Each number is 128 + 24 x the weight over its row's rms, rounded and kept within 0 to 255. Layers, rows and columns count from 0. Numbers have three digits each. The size before them is the row's rms in percent of the matrix's.

# up: layer 7 MLP up, 512x128, rms 0.191, rows 403-455, columns 0-127
# down: layer 7 MLP down (transposed), 512x128, rms 0.109, rows 403-454, columns 0-127
up403 107:127117102126146103136128119144128154162126128126138154152094140152158137089113175139172136114106084141123153117142124157114114090135119158080076136177117139101105102118103136071107142162185099108108148147141091147123210093110151108153128148115122131110120110159130139154138164115137109154105098095113136147158102117159117117094127155120120141164129160095111116129133110113140128137118
down403 109:095150079120110108153136117089118111155141137137140126120137118165152122078149134157097141146115084110149158136145160140083142118120171113122125134154153102119140144116150172092133148133116095162117119114124072153183082129173126137133121100129109084139167127118094127140096114156139131103159130145140122093115142158104127141165106162128156120057132125134088121135150150090136130147140
up404 097:137127121128120102095124133126123111101097107123140135105160106135192152113077084096127140091128112130151110162104094149136108156103086130140135119119127157135121138132136131135075119134171162095160158147176118183133138125162125107120118126103104129121137069116168149165085157127126098138142153126143155094146137147074123133088130161112141107174159140094123127159115123120136142148129
down404 082:132150151146136136160055157116118142136129141112109127136091127109131169129154137145210101134162093133106138110137152117120140130138141091110105160162121093202113141160103098118117110060104142119109159112122110084129137171125122115139156140133137128145110103117130134111141140167161146121103109117150104118093101094112139148143115120139152146126144097170138150089105123152125101120138
up405 097:166124114146112134082085133160121097119128132169126096103142122125161155152129187140115133155147189137098123150149166118154117121156134094145145143136141097091089177105111147139095080137153098068143144114138129139121150125088164135113155091138140144126151139098128115131113117133111159115140124079161135082130108128108134123129133150176137110099157127121132116135161148105139123093097
down405 098:146139086122151113120150146127153112151138160110125128137164116155137098110175134120141086142107111129115119115119123120153123118127126153130118143138082183113146144119132120081150114151120155123136145121156133126097145099108117156132114161149096109167106110174121164105079162093133120117095155114126131115166144154173084143149113177103070165131136110114130104129045137108152111117132
up406 109:113123134110108112099084156100139144098127161177121123106112125108168156111158085128102114131132133128099115121135131107132127165152129089152101092116104102148118139124120144133149111139151161117081107114086131148131083157144167147173110141103133117140161046135128154155145148149128129119082090135109138140139140159115139138101170128144151163167147079099151156130118088143131115139114
down406 092:148130141117088136105153125112128122062119157111132079129163128116164142160143109098125109134067137094154158117128118148127162158114137161124130088153119148155162132140162093137126148146163134112130144162136148097120115141131095113119103132142112158126136102147130118128111095091056104062105126139129145119120108150102165140092152108154163091141136151133110122169137131160161110134109
up407 093:137097099140118121104120125161124173118122124120146110126146147108137148121171144180143160148119124104145139089121160139132110129131109151106138150155072190160107100111129130120176086141124133111144145119143133119133127152128123104146150118124160101117087128155180122125158110164102132119140141136089133120127119143102126170111096098053120118193145088123114088151126136084156114120132
down407 092:151102103127117157116096154128133102152145141097175126089161156111113124131135092119128116140107128131137114073112119132105168103147129095128098132145139088120148137132144161137109138181080110138150112111080123167157164136133161145134101146141123087117111124145132118115151140107127144140115113166194129120178133143121118162127133101140158145068094129117162175106114117093133132133074
up408 102:129098123119134145108136091151107121171129100128183114153086096136130146096125149079165106155143151129155100156131136145102162086106147165114138134134140131146143099176143108135127136150146111174140111129185083133122155132129165151162151111125127114158139153102151131120153096127162108102147071098114143139118111108103113107150058114141120093115107146103128110161140129137136122122094
down408 102:157091101083144116131158138127121140135129149173149121165146096171138138110136124138136144116124174126133092101111113108132136154119136181173148110125117127130154171155109130162083110128108181109140133136146129092121119088150095094144088132118136108159102134107078137104099118128099070157122116177099128128111125138107153145150134088129135143138127166111146124102148119156133132142064
up409 105:090142133115161095124142137113119145117142115137140162144105154104154156151138169147136068121156114118157154137162135089090166104094154122150137128088137101129100091156144129109093096116151074132137130141134141126091142133132147125145119121117176170096162190126163131106105109102132134145098132096150121113140127156121115135149077107154132142118165106158120162089113097097162134124119
down409 106:136094162141157148161120102122099126147131145100099133167111133111153124133131052130175120149135112178120141104115128121104128085137128108106139128154140085088129123161124161144164182154141175156136084111162110127130135146143127161121153116173059137118093125131110144123114117087107112156101146145174103120110131122097123137106141163119113115123161112100123126104095124137112124147145
up410 103:118122083110132118140100100136187177128101131142080108132112156119142130106166154115145122103149128137112159107114127096129114086181135152135172132144099120098136143139125077088129143130117120122105121116122133126133134178126187147116137096151158170131146146126131091124154159093089138121149133145114101135122172138146143105131119171104122154131146085117093165107113163117103088093143
down410 105:138162157157136087190118105111160129157108130093105150089158102122106103073163146118137120110129113107117138116144113100103051127108134157120122143119164118090134145120115154148142123118069120105131167071112123118134099113115168120153147130119117168150111128079106126105150121131132137171155158137110144116166155127120128138153148123156113114086146160151130128116150153126146104155139
up411 100:135105113121138165134128127128157146078138139140135176112104117082111135118102171132149147145131124125084148104092134102117132156185137113111127147186152123152104158096117099089136173147098141106109126079126133122167164126103154128128123114158137169098113115125139114126134148121177139173113171130138159133137090111111110141128114121151115092117106159121131194132117132094087131106115
down411 095:117119155131152126109129104187114114161112149112144099154158134141106148151158094106136151097124130150141122142137120154085142084119119139112109128117124102145142074118085137106141151150136167120140169149125113147124143122133087129122092130131116113169155142137157145143108111078073149196121110141134091117082179139150129100163108124139099144118079137124116131120112091156096128159154
up412 101:136127117156106098166123144106146173088120129186166113148140117129159149134152127084103167122129130129125121095073132103138171076104054095111150129119123129108099104161149129146116148119150139144112088136128145136110148145164099144113121086127127134152145145149133131157121132128127110158089177103114127127142132149125094109187132123089129142146134127112130147130102140089106092169103
down412 101:127165158125153089101134078128121088155160112100132180122180099162125130125128095105104136098139178095111120099139089120160120144164107144101142089154144101101094129176118128156095128155101138136151122146123147128117129110109140160107116140159118132130139118145133137139110119114108168098137140149139121136186150183146111108127109112125118165109133079151111134139076157151109108114113
up413 097:129104130141123139134100092098144154137159131143123160147157112154139113131142143149117110198153110120117153105086154152132173147158091104117111138134092120099106146151116154120081126093098130164100131125154144115120101153180106166078134076124103146118166155164151124158119117111125124154081154110111111141110102098095134153138150124151106099149141104091111119110131127163128146105161
down413 099:152083137121140141114090144129098097162112162148163132138135142158071200129081122144125117106122139114129175101163101115141092113099125128158112161134165133110133118119109159108127147166083107082133113127107150133114123116109125118124142104139107082158116107161126155139152105122112102125131157153142169105139131144172142148108168079131081119126101143159139114132151140110108139156104
up414 106:140172179166111110123104113123161135155165133167129112108124115104103165141106126096149148171083120126119114121137129102129108103119107117111155138113141142143128144169148114145125145100096115172116124139127160134103107130132149132144089144114148096121114184122134134137142137128174152123127145142128080093093119095152097142145130180108142083130091084138154110138105087169110068114111
down414 099:113101123176116144105119117130151095142136125170157102114092096168183152118124136127155110097105148139101145112126154134123148173152123147160100110141124093124155096139130147157119130159178161128127099175154148090126107145109139174101108131106091103112151114135111105136086129123079097107092120137123135150102136128113143113119113151165151152141080102070127125137164142138106118156127
up415 093:112173109110116161138099112112109110123096160124149157139124120094126097162108121061131095149148185124087126094129072156116086145101140154118145165140138082124077138148043137130145117159123159157137115126164145095121147131133138114133128101125111151125116130141092115130151170131116167142149137156105137150127160141105142117134142106144100114154158110128146125136152143109126150139104
down415 105:138092130143124127101125073169141105149099137129077200114116173117121126122122103121082174145162140117116151097122134109101096164077115127179145135135142135116172119174131092106137118144117141106136148104132136147161184159138114122091118139167123109133122130118110126082125111165133146144143119093152138120123160136133114140119128174103101135088120111137109146148118073144121122132118
up416 098:131093101112135158153148143185104154145121116160111150108124127126101134078143171130139149132109121115099086126130113098113184128107138134155098164097120094097166148110093107105113150140151138198158099109135088085115109105104156124121089139114088152097165146135088118112124139134157127129143116124099123127155109157127143150167113140110165123123141114076126121139157142159149131141140
down416 096:147106135164112134097158125104136129134103114092179119152132160106097106155130121152099109109137143153135164149137117129139159163133162131096172121125145125135116076147099134170130138114138097099128093141113136143161135130135101122111144148136113119139088125166142136153149154125112113113075105137131180139093110082088098172118195136185091120125107105133126127143109095115086124129114
up417 108:116174127118129126116147083081152127126120107147158138156165133131140107118209120138113097167123177086088107104125132105127126082096111171109106130126136136085143116143119159164129116143101133129139125108120135106149092118149162133123091127151145127150104146142125137141159128120101119179095160108103105108133135145148091096170187138145151120146153109104097146120114145136128153106095
down417 103:148112119124126127123102077140122144128173120106122140113091155154150126149133116104112130158113135116088097113159132118138114151139171130156167148071143143135063110140172123100100149078136130109143118119118088143112102130153105160118189061128096165112129102123163143143158104138144137127113133150108141140134150140070138118156110130141129141149159160120151140108159086135120101113116
up418 100:122128113090115154155106102132115147157130174139148110119130080127115148171165137123168082153154115131114119107093098147107144135099119133115152094126100114134144171129153141142118179108103136149105119143087120147126120143111166111098118098149119078100139184099135144147153146115122072123131141124120094163116142135152120075166141171128162155119121156131163117131097082117129111125105
down418 102:178138103173156120107162129127160132126139108103129151128124147137080082123088120142154110165128103108110103145134108097127124072142087163157141134133152157168132133157140141114150116167093124125163106149107112114127126159145084130140128134123158113138114107106146116106117119140110138125116169147146149090093119147087135110097143127169102110149169102142124139158125098136068176128084
up419 096:122133123120067161102161170108124110113109140140132099126149175160137111105144126115119139082161113148113159083132137194113133125112136121102138138117133121109118124127121166149117101126109108142127113117092124131109153103098108138132167100187126126084215130150099135135123160079142137137125156164100129110143113146165141123127111136111086109140102097129131112137174153136153096145135
down419 096:117065115103156108129099128131142191131131129151117124091076135100148166098111129133126123153121125116132143146135123093157114086147125135128155114166099157178118122169130148133147152114147128106132127148167140105153134085153108163135172133116147146114133129161121121121130136111138130073150122089165110172115144109125128102117126132126118065141125128131161184111100105072093119117142
up420 105:132126150170113125064137128162137157116137129123137095114154107082118106180100129124150164134115131094178109126109125114132146110136124147121140131117124155096100092089129158114080117163120154161116170119119115158139141110168200121145121148117133146099139096127132138181111140136118133116138141113081112131118134041131140108108096171105129141140095154139130132125133130117150154123127
down420 115:101135131159173161112163126112148127095120172116135116111101174156096166141139110131110142135135069140108096113116110122155107133094135145127148116144118114162131132138115106105131118142123120108132115079147133115105144086086150120123159179135102100136111129103137126117152151131116106185135155090127125141146145127192137157127104123153145083106134076086153166107123136085168138128155
up421 097:117129157150120101156094165166148140126140159120127115169151083123167135150071197130112143169133128118145151067139109151102137091148127103096107125155109103144142180142171165097115126150163090075130103102104121129110143142137116149158126133139148142128103119119105135127153102128156130111121119124145103134115131099102098119162113150147149105098153130098088129149123148085127112124127
down421 096:079124146127123143136150155096115158122086103109166135141133153161153120133160135151109143095125098089147121125157137172148120134136159106150133168125126124069094095097138139105169150107101123092163148130135119108166112117131124079115135144155135160116124111162143139123126128138103140185115139146124151116102132172110136114086158146141102152123106103078087101126098130170082112144136
up422 095:136125095086096102103198134087154131148136114132091097150066124141118136197117116090117138149129131135129116084147111163129127118112121141159159137139120108146136128111126156151126136103111121081155118153100103158142108150106151154147100164115131105119155104138136141167136150140131137106171117112177137133117142127079140153150126095084101115146149115152116115136070119099124155148139
down422 088:116120131181153127135137109151137120118130168101129129161119106135115135124119170091152128103101141131152186108087129178133119115105110129136074078136126130117105101116141154125117127131134126115088107181131143146065161126130099111119152122152121158100153075159171145086162168084140129137131138132138180115112129155118126113149176121143127115113156151130119106117142123126108074119124
up423 100:154124087132172147110124143156120144109106171114120129168117161126160119090120075119184134166114146119136158095126084139133124127113120141156141137126109138122117099135107146143096131085117144124139138135111136122135151123125180151117104116126120138122155144131180133115140164078119104180145140133117078106152104138099137135134108123085138106088162145147113182135079171089127110095143
down423 111:180139154144138162162147169136148101089139124092127131156108127125125152155103127136116139115143078118148127130088085130152113096156098095140161084147120152122119153116169150175133123173109091073157110083126131141111100105147123103129091159147141131141158139113168132136155155108122147114136128127092114164110151153129145180132118118107112096135132104101132126099082107117097107146122
up424 101:144108147176167094156126158119123136148121146158091117144120104082136119077167132131143168090149111082088086136115157178129119129123131181124108126124120089099176135109124142102131160151120135124127139162126170173103124112139127118114148127133145113153153107126131111100124157135142125116169120093144124135140137102161134101128129159101106135112101144116160126103060110121104150152086
down424 100:074149160129129086093154102085124085096115155175121148118130148168111159145148106113112141110152117149108113153155157141100155172138101125143125119143151100172139092105140155117118159127145124111142146138130104128121145127119125167140136132108156090142126109171128106076151089145137100161089106127123141092080160148166117137138110126093139111121137146148162080126111135103133108110165
up425 097:110160154087126131120162094093101142196112084136133146162112115127114132126111162142168134161160088124115089146185123140140143098090094132154144120110133148110124097147147106142128136138118098149107144094110139108109139139124135149129145152143141181119128130141153157109133073100164145124128079157101117174159111091142117156091122125162129141143132125101113110143150125112087089121138
down425 095:131150125169164165118119134136103110115140174135134126123141115103184132145068126113108113073136154146103124114129118113109110136128159152157112128110130113103132138154121113097163140122128126149148158141132093105126119075131128145155125158094161132170109120119130104116134123107092147105120129114151105101134167120122157123101158129140106128120116144114159196097119053126151175159073
up426 100:175142103127100165091145150101142151136079109100125132121126154135152089115117165143129164162116111130160076143115141118138135155147128139107118162143105127120106114124096150059112097111121107140164084131133113159123132147094133121148140114135124144170159115146121137130149152120125143121141165136111165086083126145145092153137106152142118125156134100060123112131101140089143152182099
down426 100:108164100125109127128121129189120123145111098203125150134140167100117112122130150164146130156100145139069116134117103136108130113130138134122111127144139087105153110145108128104138162178161166132151139080141133128127149167128127113143125106110109122169061131108108137120124112132125082140169116142108137101190099122130084121091138125130145127122110177148093139149154142105134094127122
up427 108:167117088123118114138143125120146190138111140074121108151147137116118131134133109100167115122148119085131122119147127098142145158168156125121115108117094145082102140127146097151157139119107097159168124147121118186136140117154136124097142140161115154099155110111101135079147140136096086142127156160101139180159152087081133094158118183121117169117131129112110105131132136135147104159134
down427 121:120134123130120164172116130147125118132158135140109111077144142115159154115159124170147111098139136167125101132097139115139131108099079151179173120125113114129131129128110103092151086138140118132127157126115142130103113123115083122110078103121111121084128144122139171108112127146159135118113143140091141126177171129129091116129138083181166155156133153137163127151117101131077150116067
up428 108:150117159104148131116130146115083137129088140113134094163109147113121128139118159145158111129163141150143141162153117137164157106113082109139140114107065155111126117118133110144156102126098122160113073123145105105118144164156110160089096117160102115130190097101166107090115123113142156089118101150125101159158135126136116127159089148135099129150118130160156107184124154122141156145129
down428 109:120116128115167161113100116129113135088161131139116114118116111139141150151159091137152150116157127158106149160120132092108128096106118107137121126125197072079130120149124100112122131105140154105070157137161174119135189126135105161129137116145098128096138145146118118125159124141105102208124176117120132112088153128142139125160109122175137128107113142117106113131144115122104102150098
up429 097:153135132132117140102130101130146126112103142152131112110128139141125105133157151118167119150113106160117132116123110120110073112093113144114121160083155158059115155175162130158124096135070119109128147121120144134140101153138123142101130097141135156129130084158123122116142153109118109138044159141122126160120126134105125159157124088182145161144148141110133119119080128154125169159175
down429 097:103113098141157131107142145094110152202161109137173098111117115145159087117103102124143130157150111151118145097144139156156135152174141156127129131156108114101165149106085136122118194129186111132131132144110136128134140150132139127118120101109153085139136090112111105110118120114136157102180159135139109106141148105107085124151145134088091132122131103144119122120140131110134068104091
up430 094:164121129107140119126151122134105141157143115134193158165145144122164127134152143106118131137098100118142121151139118177134096077176111137134142138137129150105114081091131136139129072092128130147117085102138123128131118096172104117112103149130172160132141109114118140067118133145137127121110141126092155140158159143101149098160143142068162113130119121131174099115103143141123141066125
down430 089:093163129173141152082135129147107169098104110145135125139142116136145114150121127100148123097131109132094168088153130106160104131146143157088136113098171106122081103136119096100126126134086086167172107126146167095148145155181126139099106100093100144134110163115089143132099146160150174141139126139119114075164130155144126130126122122118119155136114166104116151145107125100152122132122
up431 103:134160103193097123135120096130127129102143132139134151110115137142127160127094123149154167154146166140139145075164160158128114119103163175159130133112145160124121140142098154071129115109120098116151151113134126170066133143118111160105091113103142168129097116117143149136127131122113095132136116163134097123135121130117129134109123160153099125119120081105125153178096132134101066092157
down431 091:167150142102107152135130140118132111102144109142126146124148095107139124140145146136175133095112124164123160107189151125141077112134140109156138107104140132240116119126116129131159094125158089105141130147103140106113122130094139152129088127112089124115148144121114145104127141129106164104121113145172119130109122154137117149124113109072118185129086156103102131153153112104119148101128
up432 099:127154166132095102162112116119100143134111128123123114074121110155143118082165096132097150134135114176147101118123096137149150118155126149106123142091147114138135106122139146080126089168082139166110102139162116138152133102110125109151150133140155173109147153128166079146147164138144204089103132119087091150111116143088092106142129117119134119160116126157138163129138123126123123104147
down432 103:150127131153113125115144151105107129061164150121155119152144144155120128110133119095162063104110115163126127111171125134148138126102113145135125085138130148131116116112125150058120143138156156139102150102156110095120152173106119129089118119109177137133158158112132173124103107137166130158160145112134184121104077120123121105110073120131155137125163140092126142126144114138116086146116
up433 104:093135122171129152104064113133106170152098105148094099145112182126128164096109132161130120063150115124126147155139116119124120112171128125122133097119092107162179133124112128135170105138102134168110136111117139129104118163130121145152152164131175133097138100141138116137116097123121107105128155127129108159130165081124106136115155134062117136140152117141107128158120127179126129091145
down433 103:093161123113134125136163134102130116166184092129091146146182154112160114127134144141123129134141128127108098121122163143095080128131130134151159149128139127097110164138140134131139153098150149132136115114188089103129138123166103117129131075170088095155138110117077161098117139133074113136161092190117127113124129143113146112111082133117129100158148117142110119126099096120145153116141
up434 094:124143114133135106137115131127107122159169143132143160155089150109155143165160128116130146166113142153152147144143149148066082097129151082085139123128112143083128085138113148105088089119139141143172126139112088094121117137121170193133121115090145131162110135152117124151120137100133164137094102068115111096140122107158152120134154096123149084132125112101146129127125102120102137124159
down434 094:144149123092134141085131081153161146119105108146127141115106110112130116101115138154121118142109138078124120129145113132182148111098085141097134131131132081106134132162131135128147103130118156198129125157076187125169125086134113125103160107130137124107148164114124155119110088163162118123176117178156132118118095149115141129155111142082112149146125092140112109105141167160115130125151
up435 095:123111120162131105162189141119138121116114180130134111116089137121144146131139122118185146162100128102074149075105120160150153084150092155122136126168105149142134114106121122134097097112161117143115152154081105124129127138119101129125091166162181174138112126123129134125115129149079087127099145139142123107087143114134181102096124136117125135136165101135117115132136119155104111135092
down435 081:144114108085112139134100178157104126123109101178136134152139129093122156114105157148166123133147147147108133122115138119140128154118144099158077077125125139185116119157140117188137132105094121112105117131138106128172093122120092118121112157113063137086165110144105161157168141111154148119076121158118117139143110098125119142140154132125131158111141107159130127120176118099133115092146
up436 105:156118123133118102152108124095123165140123134085123140116119143138136116100183139118109119118136165127135137153094123154108093088165073112136125071090129136115152133130082127121113117107104114169076159166180143111119156121125205165103134113126143156094143102169137122130131107144159128153124118118112127099100142115170149104134148139099134108135109114147165157137148096130112140126092
down436 097:095184128128102085159135095121136131137152121129129139102124124113124140120154101173106105142139089146098103165140102148144114132182094121092134162137160115122134154107134097169142199117088106130115112124125126148115121149089117124106135122150113133169101120141113146178126122124134097105085100122204170097149098128138129152118093131124141186137122115107125128144104113116127142139111
up437 100:145113131141149132115119122109156166140127152147106120098101106090098144165159086107169121113141178129161145134135172165114101080178120112104114105129155164082110131124158078169124146149107103088089133083114141112148141099152146114107123129122133133130127124107131141117131154142092108100124125102136108179095134164107144134128092130140108126167099152129160149185124111114138126118111
down437 095:125117131104153144099129123187131078106161116141118147157150135081101116132118159157108106096126152107128079148134128129130101129062138162153116121149126169124132100102141100145125152126114166129115121120104133110110172159133142132103159144150131171133110096152126159119134153101183153169163110134128098113074113118123122139113138084142147110133135095066151160106106147124144123144128
up438 101:105147117115110124143180111112119123143095099134132159087128091164096113156121150121124129126173105087106133074173129160144148091119176134143143109138114163085168101132090184122132159122149118100109103133101143141071128143148157112124136123134135162125160115155136122157154109160115107141112149140113110103151104125125156130104136131162108173125152070122117103119137107131086120136138
down438 100:138127079132116148123100136117137116145103112163107124147169154111132106164086112125162104137134143176161094123149126113116128103125178121135141123129127156161100131133183160152092126142107130118102189092098081179097091135149093163136146132119169109138126113114147147116138148158111097083068151119160137129125096124127143152112145107149103103112135144145124139104106089133129150141114
up439 101:160094106128194130132118105127124149165123100135121117132164132108165117120161126146160129087158126152146142117113174150115136166153113067156143106179144092101113108126063131119112111163097115125106122144117131126101120122111105120177124113119147135097146138120092117083121158111115124167175160123116138135125177105100160093142107147093154106144088124136116112139102139146116118134124
down439 114:137139067122127148143112128119125156099091101109148141087082094109176146118132121099132086107086149112123131132133128108156112113123134151137169148129142107150124136122107106153142117164128131119158106117110130153119123115074164113125132135102138127171124162144092162125144150085128118078133152123129120152159103111163133116112126183105102161139111110160153186124168085136159110142168
up440 101:164141160137106147145129124154155136127091115141148147071144119137117153149099124096100133145106143135181083164170129130167103108162149151106125127147144112101107096125126125134133137172116111152153129126090115101122130098084153165134182128107138124084175126149137106134109092075123104103110096140148138156124153108119100124116138135099161169120150135104125152087157092127102095126114
down440 093:131074125121159126148136110126166131087122128135172133114114152158112097137154158170143120129145147137144149134142134116129130086123113115110083180152160091057104156136098119136104165120106131118136125111151089097111118107142148116136158143152121074108094150111108169128083139141131133135144108106153066150135164154157122141130110079086129142109142148124126147145134120154127132106167
up441 100:128150156124133128127130112143100137133112108138119127149086124105126115113155077099127142083147097124147176125157116068135131174190153157149149100127117137118113102117119078133137134111104081120168114106109129152121128109184111119078140140153099158143138130123131152094167155105155144138138120140104124136140165086082128094126093125115135144138165112152124094153132155101122143176119
down441 098:107081147141092109114139134150152145084112138115137102124137170105119179148152123179149124137119156140109141125118167115143160126151117092139130104069113145170136102106121070090143088156151086158109119121142105118126125127093147136154163118189153144132128093128096142126104112161132111155102132120114129143134154132130145120135120123113142116139137191156135088100135141140107134122068
up442 103:091102143157120156123088090166115090182214113124138124135122120106141102099115106120136106142151164103121134128165085160125137147174150114119094127110130105088103147146096121142087144115146101139114157105180107126143137149160098148093077111111133136115148152124118108154155148126139120133123170109113167160143133105127140103147100113133128118138117120128179124152129111136160137117155
down442 117:085136095141130123102137111156176143145103173139114125144123113101126101098112121111120107109118095152130123124115149137172147145129133141131113077125192156099130151117141117121155107123150116121098131138127131158117141130137093142096161098115147124137159143139167120081109135162098120147097137063145096131101179132096194112083162142161119162096153151111123100122149130130123109158113
up443 097:134114158114145127170145165118090156115117145143090102131141120106141130161165106161140104134163135147124187146116089154142150137101137143096156157110082099090116148148131132156125102149155119121139109131135104126139161132125159137108121079141098147130153139095112075138109131196141115078147145099153089126132128116117127091073121151124113173093138096115110113132120163122144106140129
down443 097:143110089107137139097105107106088117133104147133166155109156176099077136102128091088170094107111137103157119144154166138128118103128079142127143148119127129108165088161141117117115164144122132106129141109134120113103109121134131129147177145119142158137161152134134130146093108080124130169119139168109098092100121132152101156183155146084137104149120125126152126155127139121144181151097
up444 103:128133145147123100113097117151143140103117142111099122102122085137124182155137115101139089111123122111127167134112096128118153135138103118135139127117087109124126119151097148135184128174140161129149094104151135114141110068143104115138124117103152135143119143169110149165108091134150117117166177103148172089139144122157072160123075160070111162164113121128138171132136150140128115129133
down444 115:169134125121119141150147122135070123138094118130116094139093123097143112123129118164125151129140130143105121132119169096122137103173087101104119156124104123189141148134146122103100118134140160129095140084089095137191136112117133140103142131153164124133138121139094152121115122115167140095142108149116120131151110102187164099169140133103104160074130100132082139116143150169124114128169
up445 098:165136102084111141169139120137139121138123115154159126133147067140117177104146098152175062134103105130118155133117131126132086157139167110124127165159137129140104128124160127133159140143102099138111146120121091116162100134134103163133105110139173119117096125123110079157133085154173130131114135150138145103148084146146131127145132112105086158106168119086138119105101105110088146137144
down445 102:132104179149162169095132083144140146106132133121153141174139128127143094087144147118141149140136168113164148149141136121106103111125103098135109132087069150023130122130113131102114108124171129088131107148158114107081144155143150117127128111135130143123134174146144112128136140119074145117111133095125143146118180094103141120133172132132132117152119110107104136146118135117156141125127
up446 099:142151083110104118124130113140131116137114114157150149070177160132069151096182132104105097117126140121103129118167127144131164146143118150158144113145134106127087137155118108124149142097125118145052144120141138155130123125121139128142161080143123084135122167175154146111121124109132109131096140164142111090071125088097117123144129132120127118160113155118174151116150135109143108088139
down446 102:163104170109143145096153144105147122126124085111153148123155115115146106096167144103147150140122139134157110116114085136127172153100122139127101104096107143151130134067125150113142135142112140172071109072111127131122105149115162148200111101135133129134155144108100139150125113132146105130132117080108130135089130112117129148131174147130179109124128114143106103085117178106130141172128
up447 099:154090116104173128116136114102112127118139124118104126134155136128106162113169127110128096165122143151107161080138121106097156161155118139181143114136107169121112105126105110149162099151087114163130140108077116115147061121145155136113113098178124138127106108151167122121112142151148157136121140140123126118122161139118167133117122142109111157155130175110069113124177135106096097159104
down447 098:139090101166097110145141102093154120117102105152111149116099119140159143122095138146151152152170118139155126108106110130116162124115151153128101147125141135147123122108094149128094089089112127137126178114108155156134107129158094129108138137113144110131149100161103088147138129172146180096142116165127114102168102099100186154121148140169107091119125110169128096114137103155165130089155
up448 094:111128114131145143113163118126118154156118107114111128146181088120149111101143122114095162160140133121121166119156128120089125086092154109134153159133170137083172143157120093119125132164128122121143116120116118103162113107134136141169113072117113129139142138114131121135148182151096136126180125125108143154107102179134140067073137112120140126129113083143097143135097152160115102116173
down448 091:088157117123107124116146084141120087084151104126145152125112161139118136124104125113142108142143168160133115159094159134126146106112134116154137085096150156129103109066126188095163098125111130129117109096121116140137129121105148181095122166118132127102120106085136158120155091128111149162132156109132142126138172115136081136132118181124116174155117137148153143136109136100145139184104
up449 104:121130099176100106118138113084148135156107129125135152148114151099119129110121133148161137165119127118132102181140113099146156130130146147101113167104134126093110092123112199112148117183122136125140133122086138087143108136153142138147159095128158076120119107158156122132135130115153149126154121166157167173104171091081104145108153081102154130135133137133130112121121082140137091114132
down449 094:150133148100127127130132099160159178147126110117134129142144134125148121111142131104110156136122157179100109140149109099075121105133081184153129147079087119046174119139124114161119101112129151106113153165117162119121088100087168124141130116153133096131137130123107111121151141111111125115123140095143135141185126108123102149123080153157137112116173134099127130126140130159112137092137
up450 102:088132112151117123173155154120139140116117160105142132142131106185129157142106135106133123129122096089129118094112117167125102190157107105122113098146105116092110133138103103120106099154097152118134140117141115109142119104123141139099080106168096133134135156115147166154123157107199123150164115073121141115130168141160115073127149102110119116148122125165130092141130142173140118162125
down450 099:161160150119119133138101129127127131113101098170177117083107120116146096155098122131148122143122123116072151139128141126114161128105116100143141167126148154045106125125156112161128157094145149143118181134103110172155102164160104135139098120114139112163108154124146116139130097118120114110110135161151115154134105102078152137067137135120111167123161109084142132095145128100141137130132
up451 100:152134138135134085130119144154150117150152133134120151119132111142117133147128116154122178091166150106117118094134148128143125139135152196127092155151103124159136097149105100134107133142089159148117139128087126103100130102103148157115091117164142169127105117135129113095071101131170151095099159144140091129159157166099131103139124105113121123103130107179104175149089106117112077130142
down451 102:117107128118164155158156149152122177147125126101120101098105145149176077102102117145126104130104128108174135179124078114141132092111153164091132110099090138174109133093126110146131117133093141126112098129120102157118131166127159123107131139109123124151143132099097109074114128129086142165144120138128137166142127116114131170140117146165135174118074134127113123150124110160124159144174
up452 095:135140097126090137134129081139094130171113156105070159122198138111131132076156141137126155166168157109130133128138130130123123136126097161154095132123155166119100131133126152104120102130088114158153143116117143142124114119080141170089184138137113115146135108137153115164101156120082125143140115099100103164134123143147091104145127123102089121153146098165137141158156090125124113130119
down452 101:143102181174149129126137099128136144147127092100134131162121080129139121150123113139121155153151153147105089126130133132091114142106154129136143120133112109118119129140141170133120154146113106116098088096120128096118153098129113168162071131150141170142136150111138132094134151125105105094128100191149162120103172123113129176114119123126134113149047143115103126109097179128154098107124
up453 101:147158134115124173157101092126144143161116098115122114112141108141111144154157078142140138108157114115097108128118130134085147183156097137161105135108136136111096157110153120141100179112146127089125128134135163173154112145141156126126129123144130141134102124160130143164137087119105084133104124090104118125110130140164142107168123145137143106152156139121127104125080173161064097132074
down453 104:097144137137124124141137165135088143135104092176194120071136120139121118135136106092133120152132103082089169126087160116111100144145102124171129112143084176113135169142138184157095136144141121138078103129133141146131119165116140118088108126153133087157171114148143084132139117133132116162130091132119108098133147107143140115127107094130145125161122167110155135119122134111139133138102
up454 102:140143133132112098123171125114110132173138136065139116108102143094126133091093140113101141160145120112148133125108148113120072123170116139158110138094137093100146138101127134167155099161135165100121103158091103141128129138161155149154083140166105118119161099124119108122141101136143095142174115152115127127141122104151140165121065144126158149174109153154113096109115079157147140128129
down454 108:103116108113127103126119145141140062113150128132127071160120116098130119121098125140120120111099174124150183120195137099154128154093169137129144171106094125104159128134133144102083132104132128117143092114120155111172149137105120130122126183113122133125123130116162129183131116071146146159117141127072121125097149137178121154161135130143137142105135102110116153136136139149091105114142
up455 108:154127130150127155110083063130150122132133082141127172142136120160119115164157141141105108186176139186122095172124096085108132135110116135154111136137147135113137094112117138088169141165152132135126182102108116124113134115145122122126157133155123116093189112150144098101152132108114102157125105117124146138117099131116093119127122135109152138169141089133119103128134141136095088115089